{
  "n_layer": 10,
  "d_model": 512,
  "n_head": 8,
  "n_kv_head": 8,
  "head_dim": 64,
  "d_mlp": 1536,
  "vocab_size": 8192,
  "activation": "squared_relu",
  "norm": "layernorm",
  "norm_place": "pre",
  "norm_eps": 1e-06,
  "positions": "rope",
  "rope_base": 283000.0,
  "rope_fraction": 0.75,
  "qk_norm": true,
  "attn_scale": 0.16,
  "bias": "none",
  "tie_embeddings": "early",
  "parallel_block": false,
  "extras": ["local attention windows", "shifted keys", "gated attention", "exclusive self-attention", "capped logits"],
  "init": "uniform",
  "init_std_qkv": 0.0263,
  "init_std_o": 0.0,
  "init_std_up": 0.0263,
  "init_std_down": 0.0,
  "optimizer": "adamw",
  "lr": 0.00108,
  "beta1": 0.95,
  "beta2": 0.95,
  "weight_decay": 0.072,
  "lr_head": 0.0121,
  "warmup_steps": 570,
  "schedule": "wsd",
  "decay_fraction": 1.0,
  "decay_shape": "linear",
  "final_lr_fraction": 0.0,
  "batch_tokens": 131072,
  "seq_len": 1024,
  "doc_mask": true,
  "train_tokens": 906800000,
  "steps": 6919,
  "dataset": "wikipedia_en"
}
Each number is 500 + 40 x the weight over its row's rms, rounded and kept within 0 to 999. Layers, rows and columns count from 0. Numbers have three digits each. The size before them is the row's rms in percent of the matrix's.

# k: layer 5 attention key, 512x512, rms 0.0476, rows 133-191, columns 0-63
# q: layer 5 attention query, 512x512, rms 0.0469, rows 134-191, columns 0-63
# v: layer 5 attention value, 512x512, rms 0.0434, rows 128-169, columns 0-63
# o: layer 5 attention output (transposed), 512x512, rms 0.0405, rows 128-168, columns 0-63
k133 092:594391407497426571374569415565539440447504497506539466487525524472551470558553506509543450417528466493533524449492477559580567492498501473497453558517474420497537523512503427541534502526549520
q134 107:508600585518470424503460527530473515513510513508510533491535586447464524531521491544482529580486466459521497518498512504442466511484571478492584514488478476560501468467489556458512599509514490
k134 100:391579562526483417521448561485480519471544443573484480485488517512459442520484574488488464535456469507451492567503421492440523546527555500479551467549490525485546522493441493450524595500519528
q135 109:488508482447512452572464510413418548517473482525442540550504433578518493450527482547463438469477538529436447431522551480491488478542556497444531524459515518447432475583443463447542508455495487
k135 100:443516430475466433538493508479460500569497582522535508490512490543437593430564410469457518484533504523502482473480544480485491450525487486515467469572533545474477457498450508530536536442489502
q136 093:500484562547514495455559466515549456492467476473527502486497463487489511523469503448497512487445469478543554512442442545504492505457469504510506506560530463473492489447501492439497525534527551
k136 084:458450619559560497550456567468490487504494459544548540495522478528537490505395534471463531544440512543520471525499466483485434499530518542482473454480518535499526476541529492452529523516485452
q137 100:425497515383562564488464580495488460506513513472568485511491512442500450551534524465440523533556533513458498478554499443487445430539471457470502466471514496518480468535455559517474464485494460
k137 109:448524459515487528482488610501476513506517492556472496466516488472467478482503512508415495565494576493464481446460466496478485405474481511533490508546516512486516499503551532502548502479565411
q138 117:454413460492461511564523520430484474473539493500492432517517490459486543480561523502474458485525549539489481537466533459526479525501478529502527551506459493492494418515509479509383511465464506
k138 087:512499383470492534493610487506534463495518479466466453513465529504559484493603474612521428391565491483506458504488552536452553488484481448494484515527499468432490537536494461488434491478472525
q139 091:543449490485551569510593559510548506479462499489515555429495533472435586533448447507577459592554507584525464522490455553457475561509512506578478470486494457484444522548504508486524550528561580
k139 107:580471563448543532494591480542578520479455522482510591477521505527499491585459479527522444516446457509502524537492520469543466617558471506514480472524478400477410514543506475541557481591515533
q140 099:466515469472523533439418602439479389439558491559467478511520448474434531508476539577460466471538550536418487424523488468454544467491489528450497493498507561495468453566462528532437516426489510
k140 120:449484440497487468497387615522467492463521508579509512527505490418430528443535549571459497507482506455465517438509468510504567458541482484527538505563493544517486473530465482526470496464495444
q141 100:472474474523431428535478543445431539481578449533499514466477532468536542463522470542442477480525566498465526510491494542516492533537553523422454502520505522548427467455558458503494536501477478
k141 090:509495410437477520445607503498480497513542467512446449510443509473488533503600472588522468407571577487522489488478493502542543514532514497518506521520507497469462475499478492520501535480436526
q142 105:469475523442584698499582508557548448456464525494510509518468474513495521603449579463571549550521501562545490551462464462464427465512490447515459522483492478540449469534528492519479491552539530
k142 101:518425613513589578508486546584529426479481508477562531537503426579526551491475503451499504531490493566476474621459471457524415523532444543508476510473499538508488462489500519512522467498555471
q143 107:499447448518494479443494504476526395536453505471502482426532550499503541477516516482442474493483474489508563510462505553534437490555524464469519500481500473458498488593478476539530527490479481
k143 110:488550485491474505418490553445487472528502511472462456475506570487496540517526488489504466494520472515457514435451491536491464478572494519453552452558495501550535489537547532513507561449450461
q144 102:502543442597437443480415478512458546431487532534502465477516402474548505476502486514440500525435516446496503468490444479475497521427451551493470504520526499483557481534505461461514522459464548
k144 105:463506536566402499503509428510519520509511490531549460412511455500485469495502468527497520534497460486451544425491440583523514466505512451524502488529505454491478461469497448448504447464474508
q145 103:526490460555507418618487458471483487481506532445468477524527504488495490492488512536516471505450451458490558480521545479448524503467481499481481597556482495525476436460484440525538503504487563
k145 097:566542516454498479526522417453546480510439470549469436517570557434552436519490488505462497490557465513433467502471588571469446482450495535519455503467528501542470522487510462525536459439553611
q146 102:519515421521472467463488462468465546504498571508543549487525477505438500514482493521475490592508430431493560506568494475483501468507384473459522458505520414432473526509561478470521534495507435
k146 099:533405480450513508553516440521506460560530528524536476392520534533388478473479500521391540449539475442482550433507489461463519521533471513549489479558542454502538537505503504455509493533514493
q147 108:538429512462523531445452505558498457517485540545576510522470547501624551542408452524505501524568484462511493437466455517510480512504497457443436536565501492476426463492430490487510448489512456
k147 108:490456523481496510516483499481476441503462462472454534629398524459547549539397519480523518521515499555515412536541483455514461454514533489493478578496438502448469390448459484551502478560509537
q148 100:507481538486535578443608495547521503474504565496508423530554511536499519471475555485547460522522510503517452605537517511549405529581521493467543551524508487431514557466455518504422473501522433
k148 102:415536534499504518475522509491519450493508527510504481547495476527515548481472527444486473486481541461483478548513553442519497548568515446485528571536488471470489480533502539467503438489525469
q149 099:411551449503494494516518479523473351478477549575524499529512509531502420499508483504487600516488466502472548400464494558541474455416440503517503540495483519464494537540546537455529506520576500
k149 100:501572486482438525546471461572507429467518526528528523579573537540442437485485509497540473498509427410496498424491422468495517489508419447553505519525547550513463451530474498480508487453483477
q150 100:541432501451421510478490498494522481555513486509520500508453512455546473458481487452540466487603506467495554506566486455450528450504565525502532578487505445518479525464502542458573460523526443
k150 113:532467515477462519521574478593525479526478441500537503492538480471528555533476437480531470531534547493511443488501476428523508459466469562515470457510482487506421542507483482505586461454520558
q151 103:527477496566464504499526443490564451526551438508478440486473518556521504474563563516562491511473468453509589519518505520532505487477540440485434480473538501530466483449545502556559526496504521
k151 106:504534515508469417531504457513521399529553509542424457485499515544502434471560476444545439582568499543521505568421580536463409526483477474501477514557482498478483482452535508513588535490499510
q152 107:503510456539506507481467510504448563449533484520459547479498447434507503551484480479471520510579510463481561497538526432545476504446523482494529521492520544500425485481441475506440445548505447
k152 105:505470538517497469472451456473452525483531458501467553481483492453483468505493506468455528480497514489514472501493542429621483489449502510513475463517535539488485468526457461528498403540512505
q153 096:497405522507471502481463502513507482468513451492461567505515448482552436496562492485480459467467530454486479490497493565469522518509528568482525510495544516526599445474544507469457489544487530
k153 099:519560482512460472517561512469534525515523491486461569493560474484528459522516491523511441481476511511447567477499473566482463480490512512440482484471519578441508422476503506475478543492527483
q154 101:475477455572392453556466450541547436470533542525498532486503473595489470487473524483477493530545491472483592425415508560504469500494470507488523456547456480492529483492491418483540534490485516
k154 100:535435436512417510483481472521525423516514567458510495491561496623508501492493521527499468539563448564515493408461417546566517497512504454532508480526489427381500489497514442501503507449547537
q155 105:495490486479517466456483555547536469460519550484428579484567488494499491463504615447513499509526502460500514536525539461420584529529463505574491463437483495453506482511516542460474499491439431
k155 103:451515473570543459439489568518511473450506508498456562405462437567500553567474517498473529472467536448492472546578501531498574486496504514504483451487533525529477452583494551430475456497534528
q156 105:476567456562548459464417496522505475486458480454421553535513482536519462542534533522523539482478490531501496487528550503468533410444519530452476543469473590397460567564570479574500477505508459
k156 103:459502462485480398535428499471515542508484505475430513530565481547559474514557536565539518514471525518406524486536497429563468471480501528568490544503432485464509586492447544531477451500529421
q157 098:490456504483508574529521477462482451473469530533531414536468471514517540521434586544482537593468505445517504482512548419454461463429445521588466539484550543482488556508528456548506539459474484
k157 101:555456513411539542549462499480521479546498453529474445512542461525603505456412533540499522539493463493404531502525560492499468525486433517473506553568551526533500505528531476525545506483447448
q158 099:498425471516516457481556525422544449557468517530550499502553441467512464503466441475503506498537527436483540530520440435454522434478506492473523526393484458419482490473471563406563494493462482
k158 099:566527507449480451500557445471498428536480477505500512445482526414485426466446478455473500471569528479469503536490568403483554466494443535502447502519507496505589526469474506447617482490501534
q159 103:498458482540479426585448452487510530540497537524447448528526507475444444541510465505494525442517473461448499498462564456510493503494476458521519467504471485480520461507510559494515508537484593
k159 101:479462517465412516584497432497479460464429552470519464456493587513499518426488473516495508466547410564468521434474536556463443422416419456548534490475506533527513454418538574479560517489486476
q160 104:500522505562471522587464515500538571559625539435493519401549504376441444543545455527491518517514511446541498475559520482511460461502475484579507472572502500583529522492535474523495487504458505
k160 103:518555538471447491529504489519481525559537589447448555391542479454456485509480462545500461501569489499576513507538516532482487548529504459534550504460584487446479523453524444545469543530441473
q161 096:447496475467486473471508510522507447468486551490505524560443544505572488499500427461496460504541529528415484517386516527479345531491503426519474428463528523493464476516479539549569531527549512
k161 099:502486482508479503538520491591508492446478478563513540541505478483525518472445471437535505539561479546426483500466469552495446478439492507528421486420473484510488455500505473520561492538508503
q162 101:454471467470598516476462446546530483471456458534552547557467569538552483481439448476512522543523441527475448450439552474472535458493437471483522482520501526531472447522489542497566531544491477
k162 103:523441517464492583537502432515472471495428479453557532564470553538487524493486487488468471477492513548511438420481447500521539542500457450460485513498445537491432476491477568557511531442541497
q163 106:502517515513493545459537486519448499504450578472458457520512462533569474502479556508519474506491535486470450498567489568554503533460474527553514538458554449460559516408471524464497504489438509
k163 098:481580565547518484532464525497522489522446484505506521500519429523561547537467533468426481484503539480461508525446504546527523501512489479492528507486483525538507428424513514492453540562508577
q164 101:492390496479472446611539491514537545495480559514511568465475526489464487436484537458549492489527531501503469564518530529424522564543494548522447512555482477488444519470522473556502544523492525
k164 107:524493479531493506511489517578577562397487471578468540559520460495563470481495452494502518518521433489506428488542510580477479476467457544556465494466509505465471552488499415489534493547483573
q165 102:514520449495529503564461499458504534522575481456502544567571495489580452455474456515497514485534409487491401530522571453483530529583461516525407437468524532553561479489554551513529482522541502
k165 105:525540502456440548514540462510514536518505477500532515519545496540542462480538447519486510518527406483424468495489515506420481524472467504563449503492505492463519565575528517568480505541476462
q166 105:495564589533570456525447542469512487495490468510535515565579531508556550510501471536480440506504555516545469430574478477471535536499506536533449538517527524528522469467468532482460588513537482
k166 103:525516568563492500489487481506495503437476427526553465511553514441538473483469539555471502435483545447621514567529497516517532545515527488542490548494520529507464472475486559486428529500508440
q167 103:525573512551532469530443544466554518556516461428452508480451474538517475498425402465514502514529559437506470501504525529503475502450495574544497461481513524476546486552400467431543518470459492
k167 105:492443513539521453560473499453462506533553471471451474519482570451528540606455465515515575510553570534530524511534483506474466468442638536555463422501447424527490489471454466462396429510483488
q168 103:496466481509482482531532535488561498514511512500560549389548544555580505491446535527483478536447456542519462506536556488464484467522466479458527536461422551530542537430555437544492562495490390
k168 104:527542462497509528512573510506558524501482493535521555473537445492584481415514466496524464527504525476531461524452573421487482535486432474468493511497408525512497485501549503503446504483468533
q169 100:475492483495541603507500452476521561479523507465500584485478474470463532405483469471500487507507467541505540434524471479471567521504445563479488553518458485498472438476508514485473476561498473
k169 104:486492545479515566509495486488482477483460408521478497507569489524426516503520521547457494489528458518474487508553536459493474551506511477472519533550488457487460501480520606537442485548511460
q170 102:536481475568520402542446438467465493494577503522423535491519463485561488543589614479480461549514460485495423566537534491509532547456567516528485473483476573513486489497446392529466556526438487
k170 101:517480494529521463395547448488504526508460530518410502501479462527591438484539517501520495535597432489489518520474526507632432475472503454501501516464471534508544524566382464546458484493465492
q171 102:572524544465510529496438481428538469444533443424544527498431528469498482474548464495545521421507564546456560517488468533492573495499517496468466406486523448511448491524425468516534456509564513
k171 104:492487443525535514514495527501513493482493525455446527572452461370533487529578497486561506465550565537520525519499489530457485460473539534532478387474501498500535525513452532518526517560532487
q172 105:529550562551486431492517464441512541441515516474499468547479481553510535495454467547440474542514484562550558510542515552513508522496463481538422500498567538524538503394485522497528566539509536
k172 106:496513444496415446510484508488551551473519504569446445457493537517471454559550517470485414486422522517539537457493455553570480517490510498592502581435473442440492558548491443451528516500534489
q173 102:565430505525489435518480509525481378454490443480486499384546520547438567528432461522474511421526508491483511530507460539470531425447518555480498480545473553473502612618486437484527590414441492
k173 105:533451474528524438414452495423444385548507495437461539494470561515539464468475505562502495481518527494470500531488481527475535466482463477503487489519510490498494557588518446469522463404494539
q174 102:509469575524501469542414493408536566499480498488502528552496428458521433536499534447469492487414464469469502541507487538535499471505461485563456538442474521516537496553471405519518437527474474
k174 102:464472557513596516513437486476484530519417532461489536542483482450490475535492519445534523555509519556541573495529488559518481464546535562494493506462525477469556488476485497556508449524540511
q175 104:492470505453585508490488496437512523466559447511463511577474419452535520481482496519503445564532518480555457486494439496566451466465526557479467519548454546387582479604511526533472539494464513
k175 097:443509530479508503468475461457488504462488451497549555511582461516566548504499531534466479559486478450513479470475480561529492481482533538486558512506499440513550505459508522557413485575408484
q176 110:558519481465534462484445479537487524545514467476481530466538450527521528505423557539485535525461480494455495440483467492566520447498547471489419504447478471474477452537410504494547485544459424
k176 106:444508438485556482507470556485522569481470482543481486548448493547502502507481484458523526537449452550457459523500468514529540419501522546523420463446483475476454535491469488505500438500475496
q177 103:551475447515395479508457559452460506590478497526495404464526466464476499468518529519470510503453542412485475442465479495507587553588493545443492503496491519552515427523486465561552573467419536
k177 105:491545453544453491506480534509530488583504541476536473430469461441467455483453408506471486509517562428489545492475461554486507488568454496408562506587523516580503418532425452595457554458486527
q178 101:446476481460516572506521478515524419491590472447494485570498456536528563491560463491487495516428439515469523539515439481503515422466476458444469503486514547421527506466523490540548502488528476
k178 104:500536478529486462561463508500537472501604521475466437473533506520606454451558467534520507538504478448412444438482515405555471450478504484516466500451491557522538438483487526527556537456470417
q179 101:527457424481443459496422456472522450447448500525539510536487463471549481526565485528516526527478419560469564476450479507472491505517447510498456455462494486535504480501478476465554561455479461
k179 101:514526486458456492484532484498551448591502531415549545534466549486552464474450501551511541500520443478468535452490477502473469442549356471491451515492523478564496490537462482519611508508468458
q180 105:517482464539480441468453476519469476404503430533443447466452464416469539429475555521515504458506524474517528534461513514540496512500557477489563556510466511490448560544533411557523467499499550
k180 103:458510462471466511476495467474558472480540470506420431496465500484429450465476552551502531421524522507470491414515489578526483520517448450435477568444462507575513499508515422438435423509499545
q181 101:554528495527498536511454535553453464491559522524503467457506433542485508601514514524432515562502527522550420461517566518506507497536553491534464514464500518449476474519462484445457525493534434
k181 106:540467500466513499551509502514442450460546489508449524514540418537552512493508581488523522488447553594562460514536481482547478453515486480525524480555491460387474470474498400528451472541476457
q182 106:452475530454527570479498468480539448472500472445558492553503542488555529522559515524536489552565427575523569568418454507549447528485466488491443488483542484537522495463538524516502454494537442
k182 110:491464604520512527464510508483500481504548434456569503617550457532531513533566540468522473516513459500422559497495543475520415582511455536536510546455480450493520550458566527533529469503539376
q183 098:532514477563550537475432492476497526555532493491473505418525518456393517507535526471531459486481536565509465500534481458470521449460485481508524475470480458542496508570452523535563527519472464
k183 098:502629436479555486480472468504504495514492510432460494431453578507476475459514472563528468507548569491502476514520504443566445504464498456511517425470567518471507449489505533559507509500423493
q184 106:428584419474530542531517500480436618509469552458532482540455477558530611526552498494505538516486498567452491438404453491577519529511494445503458437444468538494533500425539485497401515466484426
k184 107:535510447442518529534521514474544555488533538444530435521494475499551525502433507535475529480443492528502463532479520426560447522524520508524553521495516417393484505447442452577484448474599460
q185 103:558535475497480555506509470427460446537463463481543536544497472488600507473450522475503517489523522470449477469500565479557515415449556468513567547489553426481477541461566531419565532485551497
k185 099:551518505450422592522513529529483502593450486473533490489497522521560419426479512506459501501593513529458470551444551448458449451462501500536476584476555510517426473417522524537530479443446527
q186 105:476481466504468550550528496473529501511513528493553496490530528511557503393540502471566479511556547515449481459510536507459488505491457499534515514473525468535449499561536554426542486490447504
k186 108:517469538437526488512596509545513495422468542496534473460495531483556559473461440487531512544463557506464535538510481485493475514456527520504471452480476468460493499508478508526481474427493528
q187 106:537484526541437440522504502526487543496454540498532440550437440519453462517432435574546479533423498513501434464494523467519448527526507523596545548500475416492594436457469467506513500499502494
k187 102:492528493484421528503499480513496473522419561556558448462475478462484564504511487488475530521455476535550528490476461475477499533501492518504521576486507501490520517494452480445534556520453497
q188 104:460518477412541602512578517453469497499472461505530499441521529505459525449444547456496507570483553513509468512459522517519450461487435510485532519523538521554493481470526520511520584505505507
k188 096:494520537491466510526527485456519514505540489514500505503580506557478493411468493436533480524475503496428510522520486447480446581583465494522545544490512527620539468452514484494479526562534459
q189 105:541453517490483496509541453494506608522606487444397549506492519455540480455583479498537504467541467508491497573518536555545517470493578529517545527527446559507502510492479475554488434479535507
k189 105:495485485510542476477508520537481566502505540410463493446484535502525515481503473544454476418541455518550501514561505513528519511478528502497573581530514473512455512507524465546446450466454499
q190 106:504500492511544524524529533472378545443445544498417530491469583486451440489509509466525483472496455555483485532419427513579492462537409509453500539529445504467538480492523505484495525513466440
k190 110:489506468534505480534469476489465431395451552539464420500422525509521468573485514502452525492421504533490477475542470512522537434553464509546514497462547518484468509480572482447475381524459506
q191 105:520533523433526548465535540532570446566494469530523478475501489503433505506461516482489502459514543479552476478486505486532453508522449548471552494525490520540444517491461536441484561515477529
k191 103:464491505534563516540434555440497508443467481521464540510540465491415541483487465490540476506465499428515460555492444567506505442498465486518525526548498528543505503450523509476530499504546535
v128 106:531476498498519474463510528472551454455488454495480524500434514478510518501490500499422496457459442499425538590493480490544540496563564478435451531448423555499541516535448455452526485524465472
o128 100:519466520514428526569593499524607483485562509507548509486518533496436538521522433497516488517472548456520473500495475444577464576513449555528479495447417489460481556501490497484501459529517513
v129 107:517477497517527521501539519560485515525487560524472456574565470483432421482450512502517530509513494537491545499438470452531477479495497506557543477541572459514504468398476489490562534528436537
o129 109:515467433541533470480513491588498485454480554506508412471487476515500494545495492507446512476478481499453506476513613475487579528443518470464515412546497521536492512549531398482456486498494505
v130 106:478445529558451509464533464514503495481508485427559485484457451500534538495501514510520445462523479428465501534519452550593564473460581499574548493454494547545515495426481479552506458467508480
o130 111:483459463535490502587535509509481515491461536544542521455459530494514466504602482478465489603527502495509540503431486518535429557521522496584519519453536531477583455432497524569531463462538456
v131 105:426503501524496548483472517552461504470516482496555529591454501488514507519508499509466484460501456519475461514565546550543471499452541500521517539518485517451450565479547500496543523522517547
o131 096:443483511529495531522510431552512550511500480567411462551455490525458475509541490575431496556458502506507410440474515487558461478568452453453496547465505494453378484519557482431473449465475448
v132 109:508539466473494436467512486448505523496466506582511510427538504473515478450509442592535475469501420457449444467511537521457493540426489537456479588471499527501507547565562431484453487491473547
o132 103:538492537495520527437527480492531436529520540494527567501478537477516464521461501579538503566453474497483483477448521552448421460484469553456475548500544517545481458582512526435505541526484451
v133 108:502455527510509525466540456428494488517530457542476495456518459512486505545482551517492494509493479544489435449524485525530477488520469518485445525531581501527500457561493477453504557498556442
o133 103:565467560498497485462485451449526430495543514563587553522554493539538531559510456482525549446542533465552420497489456510464532483487503484516517525494379502474506507461487530459475474506493501
v134 107:472542469543487522505420478498427533534511518533482476505513509542563455530489548473499490478496482588479526489517502450414533481546513477512471490541522473461449503524444528531527462501444548
o134 107:467514424529529463568492589487465536493463508436475494483439562439570452457484515523519511561536514501469606510470495451500492498565382536555567502484488492501492505445565549497507567449536500
v135 109:522522478528495500462506509501516458534518562502515452562573487475450445491414477498514498501522496514400476538550538609482576507499517478442503499444518530444511497595496430480561501467561453
o135 107:501492543502458507481499465514516507465505502551473534513494555541507443499499448522456530552527513483529458436471519476474523455508520543553449558540519534532511458485524548464501562504504452
v136 106:467470518519499479461478538510553561460453575502430563490514461491579513494471480499432471475532494532503443530534456468518434449578500519521475504512431496491541533569518407452506453553490553
o136 108:522497521554389546529503539481551521458424524475530467535536552584556522463521500442597487471513526453460524519432494527454471522582505472506500477481501426538475519544510492432498485497543589
v137 110:536449535448470534478465504527493459436490384473516468588472452467501494577487499555494478526577473471441516492402556539492466537490469543551512499535479477493500447517419502393537494537550526
o137 117:472534490478494479442487474578436551552524501497546448478477520534434474571539543536514468469475511479528447462454505540525455554518508463516508500484485422489464463523461536511444491435530539
v138 110:504528523472480497546508485500535459480426506489510495496578535489505554563485473468518465536467487504521519524529464571499553511529457504496536547460582514479478527507497457574439506531506528
o138 111:512509469469497559491520484517440536520471547491562524461496485495502499511498499519574555485568471490538536554527477520554426519429539499582521542465490492427581511488476473487471493445509524
v139 111:515534527521457540475481506515469532526527419553535557469482521525478516515460537499501517595507510549493481468500431467508446520490426520514518506489457522475545548480545514560472455474459575
o139 116:593541471484502500472532533484468466530576504572500442487506504521446562484491512508524476444442494573531434493551537492538532482491406550532524509479482489532542487486456516482563475600476524
v140 107:467509516539459415578444456446459518477572387500466560468488525525512455483511513536472474453514524568560525576490477569520529542488523474553434521470525496509576473497495451515523482475513513
o140 110:449521531573477463541536559447487534481498504475444522408459524534510421533606504457481536444480557551481512531561516498496489471536543560549483482525466515457533394478478465483462493485468463
v141 105:481433526502472503501487504479516494570481538489462534529506494575502541511647406512565476557452523552473497488519502463573521517556535478470488510525549514566533478475490574464516533534513467
o141 098:479445474476476485538495455561502465552477501488480492514539485562546545500552467557527542531438560532526507549524556513516501532597478527486571506422475510528506527509462615487529529541480435
v142 108:475496483498467503558417522514451486531526527500503535471498527369549543420561487500519512474535441423529495525565489449534475461488579514535523470461517454532557494519537506510511506542520527
o142 107:431516466574519484529499577477492547569571475460528462514577512476531505500510485418498484485527542547497563595503481501503496511528514520542562507553456548478483440461460506537542535483483460
v143 104:565503543530445464470523501492475475527428632459481495492448489468568559500501481478502512476463497468488452533470540500445499431476468433476465461472533528493533546450464507511501458485548483
o143 107:508538477509477447471494505472508497496476573487527526553497573495553551516462506478448539533534438517576484472548429506513520477545531514460382569475528556521563424528470521504522528506520462
v144 109:473456476479475534492548493475508520483423529508524425494447533504467472512472520505467545512492499491473409524509484538489482485547425502505479514488511487554516445561385421445427466466558484
o144 113:544486482469434544444524392533524497513461494554526488513463594470546496416479473508501504503575457481550504543445437535543534510469478526479474526484491578539513499470461538509522511473504450
v145 103:566449500525554496554551531565518440486404540458456489494525505466601416493527533444460464450465482501497481553485464504522514492521448499473505523511525472518549483546446495481484525539463522
o145 110:483466578522540504467567546561493469507466496501564550525508466490526531540510517510578472499512540500441434514457406485518496497576479478487473483483535459518511485448489461491514364518505493
v146 105:410568477510523511626513490476513531566580437484523477533455532482525522491518542522385475505457461503491519518509501493537505477396465515610567544467483477518478492514552560430473510441480468
o146 109:464536513502424493486500484509590510522522436601516502495362548439498500518457485539488484459476467537454514539525477451529497447436452540549480483549566452517459518525494588466551470453532531
v147 108:576498538516554433447542477549525477494506489467553547525525404505436550526531434462523444469489541543546500518530529504523626502545567455531468500519513585483495535498389534542525526475509569
o147 111:525590403513470484508527547514467539522499494474547495526481503465495504522510465370535532536462426572488540515560474478536538570585590437525499542503533493477565537534551492511529488562527587
v148 106:449541497487515513546523525461452531554546466500498423485506502519515500514530508424460529562412461469535516506486525479431518557588512505509480420478544451499468526449450482532455523466470533
o148 108:541515471512500530494498534503492442513422460485443482463478518485496517452517526491527466410505498451541518470472504557419486530492528509516528467547556515481462513483494450473567569508519501
v149 107:470516464491506485485519495518497518525503574475526496507474473485472499520518509532420461500523502472521479480483442411426505515485544476518446493466527477458522517531526460517509522529404559
o149 110:473499439542497475510528553517501486440447490516473541503454518498529511485462434503512447525467518497508553508487479543525526523479475459495403404509495479548580570452535381520532531448517474
v150 110:578542523470497423465467489500482536472495492481419498558460473532498533527471473538491509492429437597445513449538556515526498497484458554552534494507550511440557458527509527491582472475534509
o150 105:527491506536462446443509508475487510526440504546504492505531562494468484596456559468495502479468423485552482485545553525531505492494454454553538495459507479517477449473489526568510477452561559
v151 128:551521511512508533390465542530556447464486453488442457531541489499478512526519545490488436521516547482501484487471528507500467530558457597495549495505553508441503516517471484399479517446492516
o151 061:645499562528520597473514519561612481492426524488498514526498514529495485584531497514531510481470502497553521487460476523504475589485476500453498475546506517543508519486509429513462440577495587
v152 110:477427501496513510508441544546454467560462570460526577535463520525574500475545509500555548514461464493446522486545405546455531473516458478497491464474482490517453423566486554521528508574478524
o152 109:539558498507564482468507451532504469594495499481471475524456477505498531582501491479554496517479510505507401464524505528525458523465492455523505513422488493568465429528515590491484510468476470
v153 105:497453439497514536507545471479487485520521577499501532437485539497464451526467506465512535435467579500485500541482531515501548513454502582502495591460553492508543494555526487538466551527497515
o153 105:507466552492498522524549518487477467469492470460490561516546493488466532441420535533458530529534500500477536447516485465480517491467519513508505536492486492503430503485498565436485531488480505
v154 107:525527507528476531486538492509449496573495553503425545494366460534502520421481468468517466473439551482476502479438485524505525494449492462500599525593460460533532478566539580515480474525484533
o154 106:537532514547476443527557473521461486504459510521539509589516483537502486534432458508500542514478536508481490621558569474509506492518534529494503496496433513522565473432440464477479431508442484
v155 107:542446551466487558490535508432527462431446483516498514430545488447501501490438519553452449477477468513485492509556446525470483478448569446425533497556519567505475490443475547513459462519516474
o155 113:561424534499468532482572496587548493483457436528534476503498503517482509512465377518590469532553565534514442529463537463471418525548503451500502497508517544534613457473456444491532529467522456
v156 108:524533506506549529472513541504490489517465506535467492476520453535499521520459491484533502505502553493455471511482473469402504492485449547501546478453456469460486511518494479434459543523531540
o156 109:541498523473581574416508458470523426469457457489481472492512520520467430436422482537527485519499563484534565516534502553518559525460482469521506472444498510534456473451482494478452524533530567
v157 106:501570532510500423555507483532498490524488454503475487495573528509481498399521508494505499549477500618486479444589498549514464515439504551493464528454509521551520487458512492460536455503491448
o157 108:565504497467444463526448517488451483498549479471486426476469477543508513482488500481422599507525558501515506451489489486558508412471567446558519486502465494504543498567560551427559527527490531
v158 110:520520463469453515476511501472505489502475377500423517536531459508456496467509581518470485471465595483472469520498531519465522519512548435439509584490396563449494459505488496544537562486498463
o158 108:547509569474485504557503476456550495512574504474455486532604490456501444424524439498521501588494451532488520523451551466442422489512531533477555527483386512542441489463506521496471592535476513
v159 107:481493519505497501487531509441489485486609473445543528459440426480520447433523539605503501475551499500518502514406489466470467571461516474530561513475532497474501478554443506369472516477467535
o159 104:437504487468507485550500475470516475556455456492504512479510470467516573547575441536428462469468527511450456484466529514497548458423559501504492462548492434480506480533506455477450455504485482
v160 111:486513479472518521509494539433506467493502425472585534593503563478475475473504480506513478439466455417508599504515502526501517555529486465468397530520485484536509418446535529526537543512461534
o160 111:546431473491476491477534431495486473529570525508563494417484528554482529495552497487479547511467520513535458438527608522483504509474454514493526479554543520502474537519495440439500508495503516
v161 107:530497550481526553545525475468490499554589524444477443490561549543503485504510483522454515544489432502515434566575521535412528560486480455496445517517473497523520500540431445510499519447542431
o161 098:563492561498495535485478481516528455517494425521500503503540472532480454583484459447474468490539584514463480488497451530465587520566470510502504545505502445544560536513427485512549525597589483
v162 105:517484450449583531561545549469498535470480538548479477537519537555561549457477495525493507470440514550505512539498563526438511528467511457561524434575484541435480456488490474516501507471499508
o162 110:498479487561497528555541464580532444404512509557491516508546502548487487468436488504488469546474491552435526427467527526532514451473530469533537487533496495558487492492529502462589492523450495
v163 103:472501504458562572482512505484528448498514474517498529426511506541497503471441511452482467514544445488475553405478463439480529453506508471532470576545539450497506502462498530543471424576479548
o163 101:471518521535546468448507453498501535493522503508466534568526498506540527545474490544609503479498483429483479530513520438453515456456592474502517511451570480479518437484535461435475492519532530
v164 107:484536506518527503485446541512534476507501505485511569446484488449446514511521531605512471540513512512453437559501484482519504536434510461478509434464515509467507478488444521496488484489528556
o164 114:419508502430473496481479527553513532510493465592566463452465560429466487495539580514491481474525535526461498513469491499556492459487501553490459423480531518549489426528502541541531514521534490
v165 106:546468480491540605492475548533558529529545499436476443585473392517441510489540470484475518497427517496485490512487572436472473558453477533538559504477511506543531502505549499612489493503564459
o165 105:557541403502532537453502465501484548486497542513490500461479482598466534511506484543491609534501548536475491496508478481521519558482498443488517491452525507508525485462489426472403530433484532
v166 103:464501527476472480480480531472542499583482451489492513435501477525512477472559567513516494544516504456478503432482446564518466472407491475460547452471558527493486514481562497499486581495525505
o166 103:538457505426508516432462480530481452500473461469482491593491402533586470455529507498480528540527468605559504507472545469455484521470519502456526484527563542510406539514561506511475554468483530
v167 102:544415507497494433486537490484490519377490514526470549502525554496448513515540555513509470439522432470481505482467604485464506469483539510521512456443498532482492540434502484552489568451452426
o167 103:561453573456500574464499462550567475507493424499483485481468523446553555484531505515448369490522513496492511450567484485522479475434511468493427495552522494491545442481477512480548545508514507
v168 109:478545510492565458507501488487482513513537445503456450486469519438536510456512540504554510578519469577519484522478525546523461552530556523490601534460499459462511419564520516490450497529485491
o168 088:473502529484515479458550511502549461463497503502542457451459572536428547494528469447594476529542523485504484479494521540561449489463505523473609460467511455562475513491444456581620433563474523
v169 107:530481529535496627442514483540549529528549476451445498511477411487491484501531448482509456492483529514556486540529433513485452414408561532440451478550481539486494533520537500491561490471467496